python train.py --head_dim=96 --rope_theta=10000.0 --init_std_qkv=0.0167 --optimizer="adamw" --schedule="wsd" --max_seq_len=1024 --doc_mask=true --dataset="wikipedia_en"
Each number is 50 + 10 x the weight over its row's rms, rounded and kept within 0 to 99. Layers, rows and columns count from 0. The size before them is the row's rms in percent of the matrix's.

# layer 6 attention output, 768x768, rms 0.0212, rows 609-717, columns 64-127
091:40 44 54 48 66 57 31 56 61 46 60 49 41 48 52 51 41 50 55 43 52 50 61 46 65 38 58 49 70 68 59 46 56 49 40 53 46 55 50 50 66 23 59 47 41 54 48 54 60 51 48 14 30 46 53 52 49 50 53 49 60 59 55 44
094:44 43 53 42 40 54 49 34 60 47 43 75 59 45 45 53 43 50 69 49 46 52 52 56 58 56 57 37 49 53 21 42 52 53 48 37 65 44 51 52 43 64 52 40 39 34 58 43 44 48 38 64 68 37 37 64 59 58 46 57 55 47 55 35
089:56 43 58 42 62 72 48 51 48 63 35 42 47 47 40 42 44 15 55 56 69 53 62 29 54 55 56 50 38 63 75 45 52 27 39 53 49 42 46 29 50 39 52 50 63 60 36 48 56 58 37 38 32 55 51 49 66 52 43 26 63 41 61 45
105:50 59 42 57 48 30 49 53 35 62 35 43 56 37 59 50 57 60 40 54 42 44 48 58 49 54 55 45 56 58 43 50 53 63 52 48 51 42 39 62 43 69 49 57 63 51 50 57 42 42 50 50 57 45 51 69 36 48 45 58 43 41 72 51
091:48 62 47 45 32 38 62 46 46 33 49 43 55 70 46 47 42 36 47 40 35 45 64 62 51 41 55 47 57 60 33 45 56 48 53 31 40 61 53 52 44 33 41 61 34 46 58 47 53 53 47 69 46 45 54 39 39 52 58 54 48 64 26 62
109:51 50 47 28 48 76 51 37 62 53 52 56 57 65 64 68 56 43 39 56 50 46 48 45 52 51 20 51 43 48 64 48 52 46 43 42 43 33 55 60 64 46 46 67 48 68 46 66 40 40 53 70 37 36 45 52 52 60 36 52 47 39 45 43
095:52 61 60 43 59 54 53 39 66 33 61 59 63 64 41 40 42 39 45 55 56 63 65 30 43 60 44 49 45 55 49 40 46 49 40 39 39 35 33 41 34 51 53 55 49 55 44 55 43 45 40 38 59 39 61 44 49 54 58 47 72 54 53 38
107:46 44 41 52 48 42 56 43 41 51 47 46 51 51 53 48 50 42 39 65 41 45 46 52 44 51 45 40 45 48 57 64 50 54 38 46 56 48 43 52 50 59 43 60 36 46 45 51 47 35 73 48 38 46 61 41 56 44 40 35 66 52 51 41
100:45 39 48 60 60 57 60 63 45 55 51 57 46 34 38 63 54 59 60 58 59 47 45 28 57 57 45 50 54 37 42 53 37 53 52 56 42 64 38 44 49 39 56 42 49 46 52 54 59 41 45 35 55 44 56 48 55 39 57 51 52 58 59 46
094:56 57 49 59 48 42 47 42 64 53 61 67 46 40 71 60 46 61 50 64 72 60 54 60 43 56 44 32 51 61 48 40 61 53 54 54 47 43 60 54 50 56 51 50 50 35 37 42 44 42 53 48 55 56 33 49 34 43 37 44 50 32 45 44
103:44 51 69 31 35 46 50 46 45 56 48 21 44 57 39 33 52 42 50 49 62 50 62 47 31 50 47 55 60 60 51 48 58 59 54 51 40 35 39 55 33 53 40 35 38 42 62 15 33 48 40 41 55 42 40 66 63 42 52 48 37 67 53 54
098:46 55 70 56 75 44 50 74 54 58 39 30 42 69 51 66 58 46 57 44 66 66 45 29 54 65 67 59 57 53 51 60 51 40 76 42 46 61 59 46 47 64 66 55 41 36 59 47 45 56 45 74 35 42 41 61 57 41 49 37 51 47 82 38
110:48 54 33 47 36 53 49 62 44 61 44 49 55 52 47 60 40 52 60 30 60 39 45 54 37 61 63 63 48 50 50 58 37 32 51 52 39 41 60 64 47 29 55 65 50 70 40 54 60 35 57 43 38 47 76 48 57 43 52 25 67 55 51 49
098:39 49 44 49 47 54 43 53 54 53 52 57 24 50 55 54 37 59 59 71 51 49 54 66 45 38 59 63 51 71 53 55 51 45 54 57 55 59 46 58 47 55 48 52 64 36 41 50 53 57 42 49 60 48 57 67 53 54 57 61 41 77 39 56
097:49 48 66 61 56 47 45 49 49 44 50 46 48 67 48 56 33 55 53 41 69 43 51 34 49 40 42 53 50 50 66 48 49 50 55 41 55 58 59 57 55 46 42 71 39 46 35 55 44 54 40 57 46 52 61 47 52 51 40 31 60 42 42 38
099:59 54 55 47 27 51 59 61 58 44 32 49 49 41 45 50 49 56 59 38 53 41 55 53 47 87 61 34 54 31 61 39 45 51 50 59 19 56 60 61 43 39 48 69 65 51 55 65 47 58 68 40 56 55 56 26 33 67 51 76 66 43 54 61
100:32 46 39 46 50 54 49 40 41 58 40 39 71 57 70 53 42 50 43 32 40 59 55 64 49 49 51 62 44 58 44 69 48 54 41 52 56 55 56 54 69 30 39 53 48 50 39 51 51 50 49 47 43 51 39 54 60 42 51 53 53 42 57 57
084:45 56 67 41 55 47 36 36 64 62 30 55 64 52 29 35 53 44 49 45 54 52 59 52 55 37 58 41 52 65 57 41 61 58 64 41 50 42 59 44 56 47 56 42 31 60 50 58 56 49 45 40 48 45 63 47 31 45 40 40 53 64 46 32
090:47 60 40 53 46 41 54 42 43 50 62 49 40 58 60 67 53 52 59 42 54 47 49 42 80 43 45 65 30 45 65 56 57 40 42 50 49 45 47 40 64 34 65 36 56 61 48 46 63 39 62 41 31 47 44 54 62 46 47 60 48 56 56 60
094:48 57 50 60 42 54 53 55 42 41 49 42 40 50 38 35 35 54 57 66 57 39 55 56 55 43 56 70 47 42 60 57 46 53 48 67 47 39 48 66 46 51 40 47 59 55 38 44 50 46 43 37 50 51 81 53 63 56 61 40 65 50 60 43
098:63 44 65 56 43 49 65 36 53 54 40 31 49 46 47 39 45 61 38 20 48 42 34 30 57 47 56 47 45 62 58 32 59 47 32 53 34 18 33 47 37 45 20 42 39 49 40 57 53 46 48 55 54 48 51 45 55 56 47 39 52 49 69 47
095:43 52 58 36 53 64 39 55 48 44 50 65 41 45 59 49 39 48 52 60 35 63 63 47 56 43 30 37 55 46 44 47 67 48 58 51 48 59 33 45 40 23 39 53 51 63 56 65 49 53 56 35 52 46 43 50 67 88 46 48 53 44 59 52
099:51 34 46 60 60 53 52 59 61 53 55 36 48 55 54 40 62 47 49 55 39 46 41 46 37 49 51 43 70 61 59 40 71 74 35 59 41 44 53 42 53 49 68 36 48 50 56 57 43 41 32 50 46 61 36 67 48 56 43 64 35 49 66 48
100:48 50 50 45 44 78 51 47 40 73 42 51 53 33 73 60 52 46 60 66 50 50 57 52 36 54 39 43 59 74 58 36 57 56 48 55 48 51 48 73 62 50 50 55 61 33 69 61 42 72 53 51 50 27 56 34 54 55 54 60 50 58 52 59
090:50 47 63 48 58 35 56 54 61 74 66 36 35 62 58 64 58 53 48 54 40 54 54 46 37 51 66 60 55 54 43 68 54 48 47 62 55 59 38 56 47 45 56 24 47 47 43 48 39 26 58 40 58 56 54 41 51 56 45 55 46 47 42 43
096:47 47 70 53 60 52 62 47 60 46 47 58 30 52 68 59 45 49 54 68 61 45 55 56 59 57 51 41 50 56 36 55 47 66 34 50 37 57 41 62 58 32 63 37 47 54 48 54 49 35 46 54 50 55 59 70 46 45 42 40 43 35 56 43
105:38 50 45 44 61 68 34 52 42 42 49 60 54 38 60 68 46 46 60 46 62 24 57 50 64 61 55 58 40 36 53 62 55 52 42 60 31 63 45 56 68 57 53 42 54 44 71 54 43 48 47 66 61 57 60 50 49 58 45 50 43 52 54 57
105:52 53 41 36 53 60 36 63 45 51 24 41 66 45 53 41 46 44 57 51 55 51 64 49 44 47 58 51 48 52 57 57 34 46 46 47 48 73 64 55 53 53 56 51 47 63 48 60 61 52 47 40 56 56 35 27 25 49 66 69 48 53 32 55
106:49 47 54 49 34 20 45 56 33 59 62 41 40 44 56 57 60 42 59 57 55 59 54 49 44 73 47 42 58 47 36 77 50 56 52 31 69 47 57 47 53 59 58 46 52 48 57 50 52 48 54 55 45 55 24 52 40 59 51 49 63 40 30 60
102:43 47 60 50 39 52 46 55 64 49 56 49 51 63 43 43 53 44 55 56 54 38 62 44 47 56 34 59 61 47 60 49 60 41 53 40 52 35 42 75 41 49 36 50 55 48 45 47 37 60 58 35 49 34 60 48 63 40 53 54 50 54 48 43
093:53 49 51 59 26 36 48 47 44 34 51 62 40 44 40 53 46 48 61 29 43 38 58 43 57 76 67 53 55 42 55 49 41 45 43 33 63 44 60 54 38 38 55 68 42 51 43 44 50 47 32 58 62 41 34 63 44 44 62 27 44 51 54 46
097:73 63 53 46 35 32 50 48 42 56 68 64 49 48 46 54 43 61 61 64 45 41 58 39 48 38 58 28 46 55 59 34 55 60 59 57 60 27 44 27 43 41 58 46 41 58 45 56 48 35 63 55 63 62 42 35 53 51 49 27 50 57 41 49
094:53 43 62 34 55 54 56 42 64 49 44 55 65 53 48 58 40 34 42 34 43 44 43 58 52 59 39 38 64 43 55 36 57 44 43 47 54 45 61 44 54 75 73 47 55 58 31 28 41 37 30 42 45 58 52 52 53 53 59 60 52 57 50 39
096:55 63 56 59 48 37 65 38 45 50 41 50 38 41 43 50 55 57 32 42 51 53 39 62 44 38 48 56 40 61 47 47 65 67 55 32 54 47 62 42 45 53 42 53 54 53 40 59 37 47 49 36 42 62 49 55 16 54 38 45 50 43 34 40
093:43 51 61 41 46 51 42 35 36 50 44 51 57 48 59 47 46 36 46 26 53 51 40 50 44 62 60 44 56 49 55 42 53 75 51 20 47 40 69 57 57 22 47 65 40 46 62 51 49 35 44 69 44 60 61 68 50 52 52 18 60 45 43 54
092:49 51 35 58 40 30 51 52 50 56 32 30 52 36 55 53 48 48 43 41 58 42 48 65 63 52 62 38 52 51 58 55 60 44 54 43 53 45 60 64 37 44 44 52 47 52 46 63 50 61 36 43 61 44 50 44 23 52 51 50 34 43 40 61
095:59 49 52 32 47 53 61 50 58 59 53 48 50 51 32 72 59 43 52 45 73 42 41 48 36 60 59 51 51 46 43 56 52 54 56 39 50 53 50 49 48 64 34 30 49 57 53 54 47 61 56 48 59 43 50 43 50 37 62 56 39 53 58 50
109:51 44 39 53 52 52 65 41 49 43 53 48 48 52 64 42 47 66 49 45 52 66 49 42 52 39 38 39 48 44 58 46 47 58 46 54 45 67 50 20 50 38 63 50 39 44 49 34 45 40 56 43 56 61 54 44 48 54 47 68 60 49 59 36
091:49 47 45 60 37 66 60 36 39 56 33 40 51 42 54 57 53 41 50 73 59 36 56 53 55 47 69 40 54 25 54 75 54 48 54 19 54 60 58 59 59 57 33 40 59 42 53 79 49 59 48 42 64 51 39 44 50 66 45 57 41 55 50 19
111:56 41 38 51 48 54 51 50 56 58 64 52 44 55 57 46 51 43 61 58 58 60 54 43 57 56 45 39 33 39 62 55 44 40 49 37 55 61 45 45 59 47 52 56 51 51 44 53 46 58 44 55 53 58 53 55 48 44 39 72 64 62 57 58
098:34 48 48 34 30 44 41 39 44 52 54 42 50 46 41 69 58 41 40 38 47 64 67 46 39 57 44 53 62 33 50 58 62 56 57 45 49 51 51 46 43 31 38 53 29 57 60 46 41 37 47 53 53 50 49 52 65 58 45 27 45 45 52 47
104:68 51 66 58 49 53 55 31 56 49 44 47 53 51 76 44 52 47 33 64 49 53 56 51 55 39 49 48 35 54 68 50 34 45 46 62 68 39 55 33 46 55 49 45 40 43 56 37 59 32 50 41 42 50 48 68 61 38 59 49 54 53 50 50
092:50 50 44 46 72 53 74 50 54 55 40 46 50 50 45 49 56 60 52 59 58 55 50 47 43 26 59 54 56 65 56 49 50 53 42 49 45 57 67 59 57 64 45 37 49 53 53 34 72 32 61 56 60 56 43 53 43 62 47 66 37 49 55 51
095:69 51 71 61 45 39 45 34 32 51 51 45 72 46 37 59 63 42 45 48 50 44 47 51 48 33 52 59 42 58 54 41 53 67 46 61 58 46 43 44 54 46 62 60 50 71 41 61 54 46 49 58 33 78 53 33 44 46 55 26 25 52 62 50
094:55 47 49 47 65 70 60 33 48 49 65 74 56 53 55 64 62 31 42 45 49 23 41 44 54 70 45 49 49 52 31 46 48 41 51 51 49 42 54 40 51 39 60 65 54 54 28 30 49 68 32 45 29 48 38 59 29 53 58 58 47 47 51 54
111:39 32 41 50 47 46 50 41 42 56 46 40 41 62 34 34 48 54 62 59 38 43 39 54 50 37 38 42 71 32 43 50 37 41 52 55 62 58 27 68 52 56 45 42 67 36 70 60 64 54 66 53 55 54 51 57 48 32 56 53 58 65 57 45
099:65 51 55 54 37 49 58 42 37 41 51 37 73 46 44 49 54 42 46 47 43 64 47 52 43 58 41 39 62 49 47 44 51 62 39 54 28 63 36 56 44 48 37 46 45 48 43 63 48 58 59 55 71 41 67 52 33 45 43 49 49 43 71 25
099:42 35 40 71 52 69 56 46 34 52 57 50 58 63 57 47 58 50 53 61 34 26 39 56 58 62 61 67 51 37 47 73 40 35 48 76 56 61 35 40 54 45 52 52 58 62 28 35 46 44 59 36 64 47 46 48 56 43 52 59 52 54 47 44
099:52 47 39 63 47 44 41 66 72 72 52 42 50 57 46 59 43 69 57 52 60 46 51 49 52 38 60 56 32 66 65 45 48 54 47 52 49 30 60 71 48 36 49 74 45 54 25 56 31 49 35 50 39 25 51 51 48 58 68 29 61 45 27 46
101:42 53 40 55 33 77 39 60 54 52 54 32 46 70 50 60 64 50 29 47 53 46 38 58 50 56 67 60 29 41 56 59 62 48 50 61 56 50 53 51 48 42 44 28 49 47 58 45 55 60 68 66 49 49 62 53 33 42 40 42 53 35 50 58
082:41 47 48 50 71 40 55 60 62 47 49 59 39 46 59 55 40 58 54 52 38 50 56 15 70 42 42 56 57 42 44 57 37 47 72 57 46 43 53 59 52 49 33 39 40 77 54 46 44 55 50 58 28 54 48 53 52 49 48 40 31 44 54 62
102:53 62 34 52 35 33 60 60 60 63 55 58 58 52 48 60 54 46 48 59 48 27 43 27 62 52 40 46 33 33 43 61 58 43 42 58 77 40 49 59 56 62 53 42 57 54 54 61 51 36 65 48 60 67 46 34 28 59 41 40 38 49 49 33
103:46 41 69 48 59 63 53 47 57 49 53 56 42 36 71 55 48 46 49 79 60 60 53 43 54 21 54 49 38 50 70 54 55 36 45 52 53 39 45 34 48 44 52 55 45 65 67 64 49 66 52 43 42 46 48 41 45 39 49 53 42 65 65 42
101:58 39 34 55 45 32 50 59 59 41 57 47 43 36 40 51 27 63 45 53 38 42 42 49 50 57 58 45 39 52 49 47 58 57 58 54 52 57 37 49 39 58 52 63 47 36 54 53 36 58 63 53 43 45 42 47 45 65 45 42 45 36 32 49
098:47 32 40 63 38 51 62 54 57 67 46 43 52 48 34 39 45 66 53 43 42 51 41 44 63 37 75 49 41 50 65 46 61 55 43 54 48 49 53 49 54 76 46 53 25 49 59 39 39 46 49 30 55 68 28 59 56 42 42 52 31 68 39 51
098:40 71 39 41 18 52 49 36 45 65 56 40 71 43 46 42 53 50 44 32 44 45 53 49 47 49 40 41 37 40 46 49 45 51 48 47 48 55 64 58 36 58 56 54 60 59 55 38 61 41 51 34 52 67 46 45 58 51 39 36 41 58 54 60
098:58 60 39 54 23 62 43 62 41 68 33 43 51 55 58 53 54 43 55 48 39 47 58 49 44 51 43 42 59 43 38 34 56 40 55 61 65 41 60 44 50 59 33 51 46 30 52 45 62 59 50 42 58 50 45 41 42 54 56 53 47 55 52 32
105:63 62 50 62 45 40 38 54 31 54 44 41 62 55 28 46 34 43 49 42 47 62 51 40 39 51 54 34 35 52 42 75 65 61 36 50 70 44 57 38 67 52 44 37 50 55 55 53 44 40 48 53 49 42 51 33 47 44 40 34 55 36 41 38
096:54 49 57 65 50 39 55 46 50 47 51 38 50 39 53 50 47 61 69 44 52 51 61 49 58 51 52 61 70 55 28 72 45 57 49 40 40 44 48 54 56 54 48 52 56 64 48 49 50 58 45 49 49 58 37 51 40 51 63 48 42 39 37 56
094:48 47 55 31 63 42 39 57 56 19 26 41 36 44 45 58 51 49 35 60 52 69 49 33 54 53 51 52 43 46 66 36 56 58 36 42 61 55 64 46 46 58 48 41 64 61 53 72 39 44 58 47 44 46 45 46 60 42 32 62 43 24 50 51
103:58 58 52 43 45 48 61 40 50 53 50 56 56 41 71 56 35 49 55 41 59 63 44 47 57 58 47 41 53 32 51 53 63 45 35 43 51 55 59 34 49 58 39 60 35 69 61 44 46 50 42 32 41 58 51 35 68 58 64 47 57 59 48 49
087:55 61 60 55 47 51 42 59 42 67 45 42 56 70 49 50 50 60 39 59 41 51 50 39 37 47 47 53 46 54 57 66 51 44 48 49 42 46 54 66 46 57 53 57 66 45 38 40 39 65 43 45 53 26 46 60 40 42 69 41 47 40 49 43
095:43 49 39 45 58 49 47 40 41 52 53 28 50 44 49 62 61 44 39 48 57 49 28 48 35 36 54 46 57 50 54 60 49 53 61 32 34 37 30 59 44 62 46 69 55 61 43 62 48 56 29 46 64 50 54 52 38 51 58 53 39 50 45 56
085:39 36 59 53 58 55 57 57 29 58 50 35 41 60 34 52 51 64 60 37 31 64 72 41 51 52 61 49 64 35 56 55 37 26 36 52 55 42 59 66 48 62 61 54 50 57 49 39 45 37 65 63 42 29 59 67 64 52 57 52 65 48 50 46
089:45 41 38 56 56 59 27 56 68 30 60 45 52 45 65 62 51 61 27 42 62 44 48 75 45 46 58 51 29 68 73 51 64 54 44 43 50 58 46 46 55 50 64 62 50 68 50 64 29 46 45 46 54 42 38 59 68 55 52 64 66 49 62 55
112:56 47 32 55 29 42 31 40 52 64 50 48 46 69 52 48 40 34 65 56 55 40 37 62 48 54 47 41 36 49 61 56 52 59 47 41 49 55 44 44 57 24 38 56 35 40 55 62 49 56 41 47 50 50 56 45 54 54 41 45 51 56 51 42
099:41 48 59 56 49 47 66 49 43 71 54 44 57 59 42 37 54 49 52 53 41 48 45 63 51 35 44 66 56 43 62 52 39 41 44 66 49 57 55 40 52 57 46 38 49 51 45 35 52 46 56 56 60 58 41 73 30 51 58 79 28 24 53 50
090:38 25 34 59 66 49 48 36 49 43 47 49 47 56 65 31 54 46 65 30 36 57 50 60 63 55 55 48 58 73 62 46 60 38 56 62 84 52 44 46 44 43 54 56 47 46 60 47 38 47 56 63 54 59 24 50 33 60 50 63 48 45 44 46
116:52 58 65 60 49 72 51 47 45 44 40 28 49 42 54 51 72 52 48 24 57 55 32 43 51 58 62 65 28 57 62 46 42 49 52 51 72 56 34 51 36 40 58 48 61 40 59 55 53 61 52 68 51 37 51 57 49 49 56 34 49 50 59 28
096:58 63 43 58 47 65 52 41 48 70 38 54 63 65 65 59 42 56 50 62 49 56 72 51 58 42 72 51 48 62 62 48 62 41 60 29 59 63 63 39 67 39 51 55 50 68 64 75 53 47 56 54 62 50 37 56 59 56 35 50 47 30 57 54
103:42 48 51 57 65 54 54 59 47 47 69 46 54 51 51 60 51 51 57 50 41 53 59 31 59 60 43 40 46 58 36 46 53 60 57 54 36 38 50 48 48 41 58 49 51 31 37 37 44 60 43 67 64 63 61 53 65 57 57 53 64 25 53 57
109:43 60 44 45 43 37 59 45 47 49 51 49 30 37 41 48 41 60 58 40 57 41 56 40 71 45 38 64 59 47 26 47 30 50 56 48 48 47 51 52 45 51 48 35 51 52 50 60 59 45 41 30 61 54 34 48 38 48 63 62 44 45 42 50
099:54 39 33 50 66 48 60 43 48 49 67 50 55 34 66 55 49 69 63 52 55 62 47 63 47 51 66 46 61 62 37 57 42 32 53 68 40 57 51 47 54 51 61 61 61 68 40 54 66 43 54 29 43 57 59 60 43 46 59 58 52 51 60 50
101:50 60 36 22 50 45 52 46 62 75 73 57 55 66 61 45 61 61 55 47 52 31 78 55 61 50 49 38 51 50 39 50 44 54 47 32 51 53 46 44 69 61 34 47 45 63 30 56 35 43 50 42 59 53 42 43 48 65 37 65 38 45 50 24
099:41 56 50 46 72 75 47 53 34 58 60 47 62 47 57 45 59 59 34 44 47 67 44 50 39 56 29 46 53 56 56 59 34 50 54 45 56 30 49 45 51 54 55 39 54 51 49 59 42 71 53 51 47 52 79 58 61 48 51 50 70 49 53 38
073:68 27 55 59 47 56 46 67 44 57 50 56 43 45 64 55 43 51 64 69 64 40 65 70 43 48 65 49 46 41 44 57 66 46 62 41 53 40 69 44 48 60 57 60 40 50 44 54 47 26 55 43 38 51 40 61 34 45 40 68 52 52 44 63
113:52 50 57 62 30 58 42 44 41 60 37 60 66 66 46 50 48 53 49 70 52 51 49 52 49 63 35 38 44 51 56 55 31 20 45 57 70 52 45 60 44 39 23 52 50 32 57 43 51 72 53 51 47 48 35 46 50 56 55 53 64 50 42 50
104:54 74 41 53 48 50 50 36 56 66 65 42 53 44 52 52 45 61 55 58 60 49 53 49 48 51 58 65 34 43 52 30 58 44 30 59 47 42 53 46 49 33 56 52 40 74 30 53 40 41 48 32 49 47 53 50 40 41 50 59 57 51 46 74
100:56 54 53 48 38 30 65 28 50 55 33 42 39 44 54 27 61 35 58 55 54 41 53 59 50 50 64 54 56 49 44 52 53 49 47 53 48 54 58 47 32 47 37 44 50 30 61 43 35 44 29 42 61 52 58 58 72 52 53 43 49 50 60 57
091:47 45 59 44 58 49 34 53 59 51 72 41 42 42 67 39 45 39 52 53 58 22 50 63 53 33 52 54 52 48 61 50 55 55 48 54 54 41 33 43 42 26 47 55 37 39 45 43 39 61 37 60 52 46 48 76 66 61 51 58 59 57 42 63
101:49 56 36 50 24 35 68 45 34 51 50 36 60 39 27 41 37 45 61 56 45 50 57 47 64 63 59 42 70 53 49 42 54 47 27 40 51 57 52 55 72 41 60 48 53 47 37 46 57 44 52 24 34 39 54 51 45 35 37 61 61 43 54 45
095:53 59 22 71 64 46 44 27 60 40 44 39 61 37 40 78 45 61 44 32 42 63 47 52 56 72 52 70 37 65 51 55 48 35 63 43 56 52 47 68 52 40 51 39 67 52 49 60 55 49 59 44 61 54 23 39 27 42 53 64 63 44 58 41
105:47 65 52 57 28 39 52 32 48 49 59 43 67 48 54 30 67 44 44 51 46 50 50 50 63 37 50 57 38 62 49 40 35 41 51 46 48 50 40 41 57 51 50 54 65 44 40 38 55 49 76 35 49 51 64 47 47 48 52 53 62 50 73 29
105:50 50 54 22 53 54 65 53 46 61 61 44 68 59 58 60 53 46 46 37 35 31 51 71 46 47 51 43 57 34 44 55 52 60 54 42 48 47 66 40 57 38 57 60 53 50 58 55 53 57 41 66 32 38 43 49 53 63 48 38 60 32 39 62
100:42 46 53 44 59 51 55 66 55 33 33 41 38 49 24 60 48 34 57 35 58 62 65 41 40 60 60 44 56 46 49 59 54 47 45 51 51 46 48 51 74 54 53 48 42 45 52 56 52 55 58 60 44 48 38 51 42 53 46 52 48 43 45 39
097:36 45 51 44 60 46 52 57 56 48 53 66 55 51 59 58 44 55 41 30 48 54 32 54 60 52 28 58 44 61 37 44 48 32 56 47 60 43 64 33 52 45 58 36 56 65 40 36 44 54 42 59 37 42 40 60 55 52 55 50 37 36 65 68
110:51 47 42 63 46 64 42 42 57 60 44 43 57 41 61 48 36 73 52 36 56 53 36 39 53 69 51 44 56 27 57 70 51 58 57 59 40 62 59 58 56 26 55 61 37 61 53 57 47 47 36 49 51 37 41 56 62 58 53 53 53 38 60 52
108:76 56 40 71 40 38 44 69 65 36 34 63 66 60 71 42 46 50 59 61 60 53 73 57 46 64 45 48 56 58 56 61 43 53 63 44 61 69 66 34 62 27 37 34 64 54 51 47 60 55 73 38 60 58 48 48 56 53 43 60 51 37 61 22
088:50 50 53 40 47 39 36 38 76 65 49 64 39 47 58 39 55 48 52 41 57 45 35 39 57 59 53 54 49 44 33 48 37 54 15 45 47 34 42 59 64 40 42 25 41 38 52 56 40 40 38 61 62 41 40 69 58 43 49 33 42 54 63 47
104:55 50 60 53 48 63 59 40 57 48 39 47 49 49 41 42 39 56 72 41 62 46 61 58 46 66 37 51 75 32 39 39 42 49 51 59 54 72 40 63 69 56 43 48 70 42 60 50 60 68 56 69 53 49 54 35 42 69 34 53 45 46 43 48
095:50 41 59 51 57 46 40 40 52 50 43 57 66 61 37 49 65 44 62 68 64 69 45 53 45 59 48 57 55 62 45 43 25 59 56 50 43 39 53 59 40 47 56 37 39 70 15 44 45 45 41 45 38 53 50 71 46 46 68 46 54 35 37 48
092:51 38 62 58 41 52 48 43 50 67 50 58 57 41 55 48 47 51 53 37 62 46 34 66 47 65 46 48 56 63 51 47 44 55 51 71 75 51 34 54 67 56 61 49 57 51 54 46 51 54 47 49 53 54 60 34 37 61 52 66 36 47 43 34
098:53 75 46 54 38 54 24 50 68 61 63 42 31 44 57 50 40 60 61 42 64 37 42 55 49 48 46 44 29 47 51 46 54 59 41 69 55 67 60 53 68 22 36 72 43 39 60 60 57 43 45 55 48 71 63 26 78 49 54 55 52 54 65 72
097:42 40 40 48 42 52 76 48 39 42 48 34 64 40 35 26 51 62 58 62 55 47 42 28 54 44 37 52 44 55 31 41 62 47 23 43 49 48 53 56 53 87 43 35 53 44 47 33 37 29 57 45 71 51 47 62 70 65 50 50 44 64 43 34
096:41 48 38 54 59 29 57 43 49 61 64 78 47 47 50 42 67 73 61 36 44 62 60 56 52 63 47 48 53 48 44 53 59 55 52 55 52 50 63 52 44 60 55 43 45 47 51 56 33 32 47 57 62 49 42 56 60 62 48 62 53 56 42 40
090:64 57 44 50 36 38 50 45 74 43 53 44 43 65 43 37 43 50 53 55 38 51 59 54 51 55 46 33 49 45 41 46 52 62 60 47 47 49 68 54 43 65 48 68 61 47 36 51 51 59 57 59 64 68 48 27 38 59 73 40 50 48 60 29
109:65 61 52 49 55 49 52 57 53 48 56 53 50 56 60 60 41 40 56 43 50 62 55 69 42 52 34 54 63 43 53 38 40 44 69 62 45 45 31 59 55 51 64 58 76 64 54 62 56 48 50 54 51 53 49 68 48 48 37 52 61 57 55 32
093:60 66 52 68 40 44 43 47 59 54 64 47 57 69 34 43 56 64 51 54 39 56 55 49 55 55 43 52 68 50 58 53 46 69 46 43 52 57 33 59 77 39 49 57 45 64 53 66 68 52 79 65 48 55 48 47 44 62 48 40 57 44 43 19
102:58 55 57 50 63 59 33 49 57 53 40 54 53 50 37 49 43 42 52 70 64 52 59 40 32 54 59 48 11 57 71 49 55 57 60 71 47 30 53 59 56 43 45 53 45 55 46 58 59 45 57 57 48 59 66 41 49 58 51 24 67 55 46 33
098:43 47 59 54 35 69 70 59 48 46 28 44 60 70 40 51 58 40 38 60 41 39 43 50 52 48 43 58 42 52 62 58 73 54 53 39 47 46 28 62 40 64 43 44 58 50 57 47 50 23 45 54 65 59 44 32 49 42 62 45 37 50 52 63
099:44 55 48 62 60 57 36 41 49 49 53 53 50 52 48 63 49 55 49 40 46 48 43 50 45 49 61 60 41 54 49 39 60 59 45 48 50 62 52 53 60 39 58 38 44 43 61 52 52 48 70 45 45 45 48 52 45 51 41 52 49 34 49 65
094:58 50 58 61 40 42 37 62 69 52 47 51 58 47 59 38 60 55 45 40 49 46 41 36 51 66 42 51 49 53 54 42 44 64 50 56 51 36 50 50 40 53 46 62 39 28 45 36 48 30 37 42 50 65 24 74 51 54 55 57 53 52 33 76
092:44 58 68 43 45 32 56 67 53 52 52 59 30 55 44 42 42 38 56 44 44 43 56 32 63 29 48 67 54 48 35 50 37 69 50 54 36 48 45 41 65 39 41 53 43 59 46 48 66 35 59 43 44 61 52 53 50 54 44 42 58 52 34 69
094:70 68 57 51 44 51 38 52 64 51 50 70 44 59 46 53 46 53 69 51 61 51 34 40 65 51 62 63 41 46 36 51 59 56 29 52 31 62 35 58 74 33 65 44 38 40 40 62 49 53 79 51 45 50 53 42 23 57 41 69 58 46 45 59
102:43 70 68 37 62 32 39 47 36 48 37 50 51 45 46 51 58 43 40 23 42 41 42 47 55 59 30 65 45 45 34 28 63 34 48 45 55 44 55 61 54 66 64 52 39 39 58 56 56 36 50 52 54 49 42 41 52 49 40 20 61 54 35 60
092:53 63 35 41 48 49 42 46 51 72 68 55 49 53 46 55 51 58 55 45 37 48 54 34 51 44 48 41 52 46 51 41 38 38 51 46 25 45 55 58 38 40 38 59 51 60 46 61 51 41 49 57 51 38 66 53 54 56 52 38 56 33 52 56
102:37 55 42 60 41 57 43 60 41 34 49 49 26 42 50 43 51 40 39 65 49 59 41 44 53 64 56 54 36 44 61 49 48 44 56 48 49 54 55 49 52 49 64 46 54 67 34 69 63 67 52 48 49 51 51 56 63 40 50 46 59 47 48 45
089:45 34 53 29 61 41 59 51 59 47 36 56 41 52 47 34 45 48 51 44 59 59 52 71 66 40 49 62 41 53 75 59 49 80 45 64 50 40 69 30 53 30 63 52 39 69 41 40 51 49 51 24 47 55 61 45 50 43 48 55 51 46 37 68
094:40 44 67 43 53 19 52 32 42 48 69 66 57 55 45 52 61 34 64 62 50 48 54 44 64 58 32 56 42 53 44 42 61 54 34 29 45 29 53 63 41 51 37 59 55 53 57 55 33 68 42 52 58 48 58 50 45 71 46 38 61 32 37 27